python train.py --head_dim=128 --activation="squared_relu" --rope_base=1000000.0 --tie_embeddings=false --init_std_qkv=0.0173 --lr=0.00108 --batch_tokens=131072 --doc_mask=true --train_tokens=477100000 --steps=3640
Each number is 500 + 25 x the weight over its row's rms, rounded and kept within 0 to 999. Layers, rows and columns count from 0. Numbers have three digits each. The size before them is the row's rms in percent of the matrix's.

# layer 5 attention query, 640x640, rms 0.031, rows 236-255, columns 0-159
095:513487522496550504474561501469528492522488573494499507524447511494497437487488524498498508437501531472529475505504497509540498487472508528508516577506543517500460472508530498477518494495499516531491515521471487465529506479538489533477513503479473488499533465502476489519487517496510520541517470550502535497549524500523511537523532495485557479453502497485478503487458497515548502523510469489506436513498510493496471506474473508515524500488481510493530531493506508494551503527483485
092:505527484535548490501510503510473482479510471487486507472502491494565497495461493573464528552565519536494509525466505478552533514518480505513535480541521522523534489523466516494474509504515486499495514494512524466486521504561540523473510488526480505534498495490506526524531543503519543503486515514458472499526548485483523485519485511496503491477503473540481551511491532480520474466520493507511494463488488500563516488511488499464477542482519467456513502518528510483517477500530490
101:509502540473516486494512517502484502462487487446447484514510505499502508451517502504510469509504481501505486470541488539514510561497531474469518494509547533492495470491469502491479510485506520500497453504518494493462456527532519489462451523501469475473487509483479492491512511471508517505495502464500491516518505488486480498501466484548497520506493527532494488507529480519509481508498512487521510482498531497512534557501516490528458544484500505485457543475510507484521501532491477
104:486441525563456508531468498511502504515502496506512474526521483512456516511480512487498471459518476514450495512476488510514487494481488501470465510528508476457483501477482490519500513458451468474468461481459484509521512523486501506471499468510492504463521517475491478495500472515532467486480497548545513492537470462511517518472498488499449487490524449526513471486523465540551494510482526500501508501493532517488444488517509500528492489503526536531472490506514533491522500525425513
097:492534528507514511491502476472529537551488501528484504481499430514479477536495491470491436468540499464491471535526475457553468488451506492519503510486493504491502463508513501478500507486524504497484520474491464498497513545516536536530472491513473490522535518478483502484522474465468492492478467514512481514486504545454507486523507518535460481536568485500466499451556531494450478500509496516491503484538519483540538497473522534485493506499437501510531513523457468532481507486547493
081:485465507557543506494478480472496518519497515537524465502492487522501506479475518472492452537492521484546495492464482530498484519476524495495544511549483495514559540444523509519502518509497465506510490490511492474561518513507492519476534471489499517511496483526497518507483496485515488520509521501473474499493493450504511511493518542466475496456530481462483539489505495483489467472537485497538487511527510500528539470478484504476523480497517502519501488502485482501496494462539484
099:534515511500533504494503486450529493514480521510485513505517506502499493518522517517492545527472479524521498510542493506495486532512565478504511512500494538516516505531515501514504479533480505494482524460513560517489463497469477506468505480440463480483494515486518477466492517493498515494531519500514481493489525471503502512523460497504552463488469515502500529498513550509479454493476488505541502515474536490515481450537500487475541475489471441484536505558512492470526507521465494
099:511507484536467533466474514512481470528509531484532461489468524543526535474492463492496508533492475476505492507492559512488485486541511518487479474469479477490505502469470483505511522537525502505488491482508514545498496527518506489526499457520530495503506513496515501511509482513476539470547460507504510472511494463526468464495475457473466514542502536453498486459534477509561547449494580505528512470494506510519517493492462489488508490508469531520520529540516491506442512469459486
101:481506471510482505535469501497467480503486551504496500503501517504463551504521526512494497516491499532468520457509536500443456540509461470456477524471503502486510502454530543491529464485535498507505481553529504480459483485526505484507468516463466477491491498471479477530487457484517506451506503461535489523463483493496483486485534504485497481484481472501499535545493504516458514512520439470468514484501467444478473494471490501497491481474490457520498464495502503467475489484489499
091:505503500502540497471503470497497499514513538544500523495464490524516468500466516511494531529545553484504533555529458505490500497510517541507519501502535522494497509475511519452486489515513500506510504518494493478546487493520493519505482499447494471484519513527490474463528515481548481499504507532465536525536492471502516533482483517465549496477522516465502525506457545501491511491484491500538477496529475549523504491481487527507515499513470493499551518497498497504458476512530481
100:495511497478498483495538501475565500484569525487535483510506462468503479523514504511492550536513511467498455568540518552490468527502496484506541518509500511496500492542499440433480496472468515521497520488485521497502530514482524539488457513505508480484523506485504495470534502500496496508548494512487488462537474521510551512521476485476517453494503521452501496510495506473513471519513489476533490475557511513486480499516520503531495511496506494481477499529472557506507522494532491
104:470489481496474518488504476504548483536510499511493511513481482482548484538492514501458482499510483516513477558536535461549504531515500502513485504526484463446479481520501489480509512513483492463509492498477510494512542460476443524567492480492558513519537489516520528453505489528526480499524486542481524521537501511479502547488541520518473511458498537484485495487498498501530503503475450473510477529514491507502430499491543505501493498485491531543486501503528540523496491512520476
101:534506502482497507500466518526476505491463487499494532472483506482508507501534488502522507525512467503497517483455504488518525495498519493507519473486511478504550485536541538450478493481493526533523513473508503475444533522524528513473475531502524519481486508481523541502500526504515475483534472501464513502466489486497514516488485488497512464457476460506492484527496535472520507517488508540471513466538477464531472497494497540542519510505500539492449513496505502498490535487529502
095:520504487514461487472496463511470463511480511481496486505478496494556476514473533515501524518487474524513482557473523454526550498510506557483501467524523470501483487498526492513514516472491449493546512455500540530492506481519486515500505509474510462522470468526488519512529487509526517488480473537511539503537486497483482551467492493491521519535456482511498450475468490512548499511497541513500511491447500500549515513488515499484484496515517470515447528440508550487469495526495492
098:486500491460478496469521517504484488509549497486526523468560468487558487523469510490466519451501544488518501568535486475531491493525495489518530541535526531496475511492481478444469464495515517543477537505497472443536438547491496529537499505517488496523491472534539486481541491532506450514541512477484513486533515486517498490487501521544520490519517510467501537515473515487534507488489482500537490461484512484515500473524507472514477505515496521509536478544518499517550525467541488
092:505506490476523491471515466485536513490472492528513514509496492542503493510487502518504497512537516504497452567507441448531482502480491492494526483478483483503503493524502510485552484510511538445483481488507469491521543495484509507484514499495450493556498502536496511485524472470471499453544458517462535461546555511478492520490491516456535501495518563519470505517510499485487512533510507504504511472543473495484535484489542462420534522487507487534506527511500496529447492504496485
099:486498523506489513500531524489469485534512549521494483496468502515474460491473513471491481458484491497519502539506470518491503534513530517510490544493454518506539518502478522462501520489517499551507448518498508473520508516456528468479515428499483493508554509501491507497480476484551498496527489501518488517510556435478489522472532527499472492501527493489511533465517509542536535488511478490513503504492519491484501470517517470477520459514501565489543494515539509524523520479533460
090:536493487516502479515474470499520485508496554458453498514456517473500505498495501486466429484544488536496495513488505488508490492458527521491495504546489502479529465467524481476535452492489525525466509561528505460497477432516524522457534489508467483481509509473507558490495493522534477464489491517467479512464458520511489515449497479499524454511509496528459508509489476505484501476514481442494505512519464465475494458543506487535516474467464485503490523513501465469533482525484523
111:532519499488490508483501432478487518524519473539528457490513491481506509450493478523472500532510488510534475524495473494474475488483509496505525472508528552478519491542512501533531502540502493505496510514497489504520557454457526473509534473482505501530491535514517476479504491524478481486520538499517519509516512527490532494525526498493484461507500507527508503488536513519507486494487517488525534558511487515487497460518498487467489464489497487491504453452487496482510475495518516
103:528487470490528498508522480519553520529472511504541513495513510525540470502448490448484504488550480485523468499516461522520474514462461482529477493484495502487479490540450519546471457484458494479504527512489491493551510471513527516521473488500505493490508503533499469490548519507508468487467473531481467486489480474506496479487527520499540523479490525507520540501507483486511543506470484486554494470501507568495516483512522494499478467507537466517503484550512507495466527478510455
# layer 5 attention key, 640x640, rms 0.0305, rows 236-255, columns 0-159
093:456506500483482539474461525449495533530530507480493508483511492441463520465509514521513512508521496537487513534514516531496496496518540526516508538502513498534478514493470490548476476467496455494507484473506508502507492527507488508520476445484513508509531504542484540487486487506499493488509533478501516452461484470489543485534494508531506506493512515516516512514536509487497491535534496501511502508496540497502516541495524537514520520489569502502483481515477470497499462490473526
102:506527485493448509501481465504511492474473484526549534495531462516508489502521494480516459534477487472497510499460457481471463537550489483494474517490520562449506485511458497535515470515511485483528459486525471503512509530502504504549535517479492472513486449480518452491508504437470466533513516490484544521500496514512480532520513492496500484520508520510521448465506478499496475463456475526511501485477499503527461506487458499488529456523539521529491485492483516515495467505531526
104:501510499535457501474463521528510516512472513533473474493481474486523500493510477481487554470523485461489496489507516497481518483502484477513511530496479477503546503507468515508520462490478509544501506472528506475566476548511508485497468503499538471520459507498457515486486513457513499514525512511490468500522449521438493525471482530522510499469502505499513520539517503540464508506481512517487482525523463459513497499498481507487488506478516495503541488466523488517495513489471544
098:496519534455523482462468486494481528489514489516484502493512551447490483493550485512510497508497517527482483565520505498540521459472525510524520514500474461555519490513492469470502531483474508505508495520480522491506562472478488517462482508554502468486472455496478561470482500523539572479520501510473489515502526572461490462474487520523502550516495488461459492497489532453476470486502541463469497504499497478495548526496522545547515531494493496516531503471491517501475485491454508
103:503450508509535555482507493507473530480531505440526506483553580514516510513492516518507526524462503536514514449492451533479561487527488503489495486463519506514488507523501474532510530529502499471501516508499513494472486467471496505452542532504470509517529487553508519500468526495513491558520509486487494477496505454509519491447512503479580512479463481492506502519498455482504522489488494512495536531500510491435508505500481474488513411481539507478519495496524492464511527473517486
096:482493487488527519518499465528475507538503467518550526511536498548499509522477451539483471550552484531513497505495478480479483482533506501513510501556538503473482473462433475518500469525468485505559478490507481529478523495525513497511511483533498512498500526482511493549461476529565521499509508472509501477500518514476528513526468496499506461515526485489518467483496469510534476478491502524519496515513445493510484505512472515494512494498465505477490508501467482505491473482499482
093:523552520516518522518486504534489467556511515479503536512488487533475489528510517490476462529495498508506508535505498500504518521500514518506528505474483528558546476538453518477476471467498536510532499532476509496479508445548506469534500487479485485527472482500488501502505525490489494493522491478445526520498475483533484540518509507535479463524522536445511501521524497486528494528531495476445516486517458425485517491467466528464511527521518500499521487492526477524518506509516465
097:498536488522557501532503502510496507550518500508461545453513518544456479459485490496476479471474522519507512516458521478499569456501486548519485497478498496511500481525513503472514493479519477484515511545513508472505549509521494480518479508482470508504509540476499490522545544475527531485484449495503516499500484501493468516478520523524571450489495508496507472515467494500516497487509524462469518487488437507523493502481513491495508502506585478481494476493493487498505506477515517
100:512502517491500460508512489484489537512518488487500532520462502467484480494502463509522484446474508522541497445544488520471500503454512486481498480530488489509499491485534539487487498504535563486471518485536505494535429441553550498468490492497521521494494479535515497495526476548483500548481515491505446451486523507480529521516489465465505546527493503531498514523544504483519506528521525515460470501494514501529505460498512487509521495503473514508551515529484465463526513536478523
098:481460473491485530543492494456498539489473439479471511523503468529488522493500537550471517504472499553544507513494530525511464502543485494476505481527448556506482505496483461523469472513522472498491496487489522458461526544475530493479541502508501537523512479520516480511485492525458505495499532538503531488511547471580535472550543484535518446498509510513501493472506498513475509528492496518541534497503535489481468463494492492482481497487540480477493488516482504457525477499500485
095:530521520496521523505478491509516474504571496463507484533548535465507487493531480444471514540499560500511522510501533500467504528512493484462505467489546533545503478474521481532527549524502489527535507489515485486474514499506476482487553542505496487468475493518491484551509521495484469508503522495473468537465482509523493502565526552472504469487484497477492516511487500501425486510520482526503531508484485479483509498452517534496505482496528505490555470477546447454483506487515485
097:483506484499525501483526477507454521489508488462471447543515518515450491484492469488502476500450527518524527480481533538476506496510498524484499506486510508556503474508552447452496532517502473511476493480488496547426520474475502508507516489515512496496547482527473518519454546434490498501535505495506470491496495486473550483481500516477514520501462482483482486486465491512451519464537463501492504524484557501445483503478495474538503511504505536492533464509501505465495491507508497
098:502461502482482517527501480525537485472523482516503531527510472537494504500529520488488504489470526487517484484565468493470481516548462490504449503483471512513494514502493457481495529497504455514490502471481456487488494511473472496521509470512468455475525486495526479523459508520481492517537545502465496508480507506506488477537528529528502478542555508483499501528456476507436485520507487518492477522456513518504457477522493490475476523511487501487488511531518512478487467572519486
104:510487526486529555526491515488527492504455473511445488520524508483480522463497525530482499502493518497472464524537513509515535483472523473530526526488485516521516512493538503473495479510464459535484447498501511455533506498487531508475469486514490498507491512506455505514469521476453516521533487517488483530472476514486461471522518488517524496436568512461441516482509488499483502516512492535446477472529500491538468542505495529523497541508532527477512465490472471538509484533471465
083:505503489541451509538467453506471482503513470535471482479527445502490521496540505475498527525510494510522489485502519525550531497472459478466481472458525494506527471519514473486497503500510449518430492520462498504473551492478531477518492491488483480486477490485461501492477531430497500493518484469523496487481487505487475525535520503518495469499487522500526496469536488492493527493524498520474530533534507509511487523517467493496449573475483525470493502478492489493514478519440506
099:528490473464512522473524527487512547505540448495491481547532500469503472537475540500501494527458517524513511488510479476476473537527485484512504489529542524501501506455538454459495505518505461507512474518491512534506478509535512483507522457510536501482495513510513501514481496473460532509466543492524507521497472471500477506512522487541504485495492483475535459474462472472501520533475475518488508480487488528468463495497489490535525557535543508476533449509477464475515492467501466
104:500495511514538504477488498482536474558564470500510500489496522485488490520479520502521481518508488521464502491512513472513495464527508515490517493524514515543495505520491519522474496498471487468482560498464523501467512482477457491498498518531518481478485502517547532520536496520538519511513509487529521486522501474444529523526496489495524542469469555496559469496471445481491446485517449490471492509529425504457496492469512523491527507493473454504498503480478497470481489505479501
100:497529506519483504480505522556445453490477482512483474503518490500471547506535450524513548535489486523547510531508471501475468511466505498531496518525533484511521460488468493529510502494497514493512492483516468523468437503535499491530486486477521517504480472541495506514466534475522525506520502473488510536492506514516453512521453450516476491468532514489490498536504536491489492499564486506509497498483518500479526551480488483520508514497504556479537494457486498515514489523523507
097:506484523509531554513511513549476541508498482494463473548514549491525492555491475493537506556457532508505488471540482476488522505510525453537491506496475511557494503519515505507521512526511503512504462523477528494469454440550462506461490487496468532456489481521518564502487463500514502480481506512509472530531532465486496511454478524498534516544492475508512479521530552479502514496531458513504487502511492486483497545523504507521503522512492505485506517493528492507530480478484465
100:472573480488493478465506451509500548488521490523538481513484463488477476469504500506500528530505493477530537523490568529531491496477496494479502507529498520482510497479529431463518467552522512508530540495509520489503511554470463483527532509506517516456528515458493537521499449506551503472479543490536478511498528504488525520508416505506475470492509476513509491446490532469481500463480506473493476512451492532463540470463504507524511475518439506505537484475500486508498465473513505
# layer 5 attention value, 640x640, rms 0.0271, rows 128, columns 0-159
092:476536485439512470528513513512546539464485459497519508525484468486528509492540491523497497488480497530466478520449525459461464517483502501470510514487530517495469523468491516495528505510484524490489449504521540506499528517490545451507495505499551499484538486493501469532473482467518540501527562465497472503478529526513507480509517485508525500478522538514532517464499499470496505491480525562482522519506478482500504490529500530438533478489493489529475508519486518485530523504505472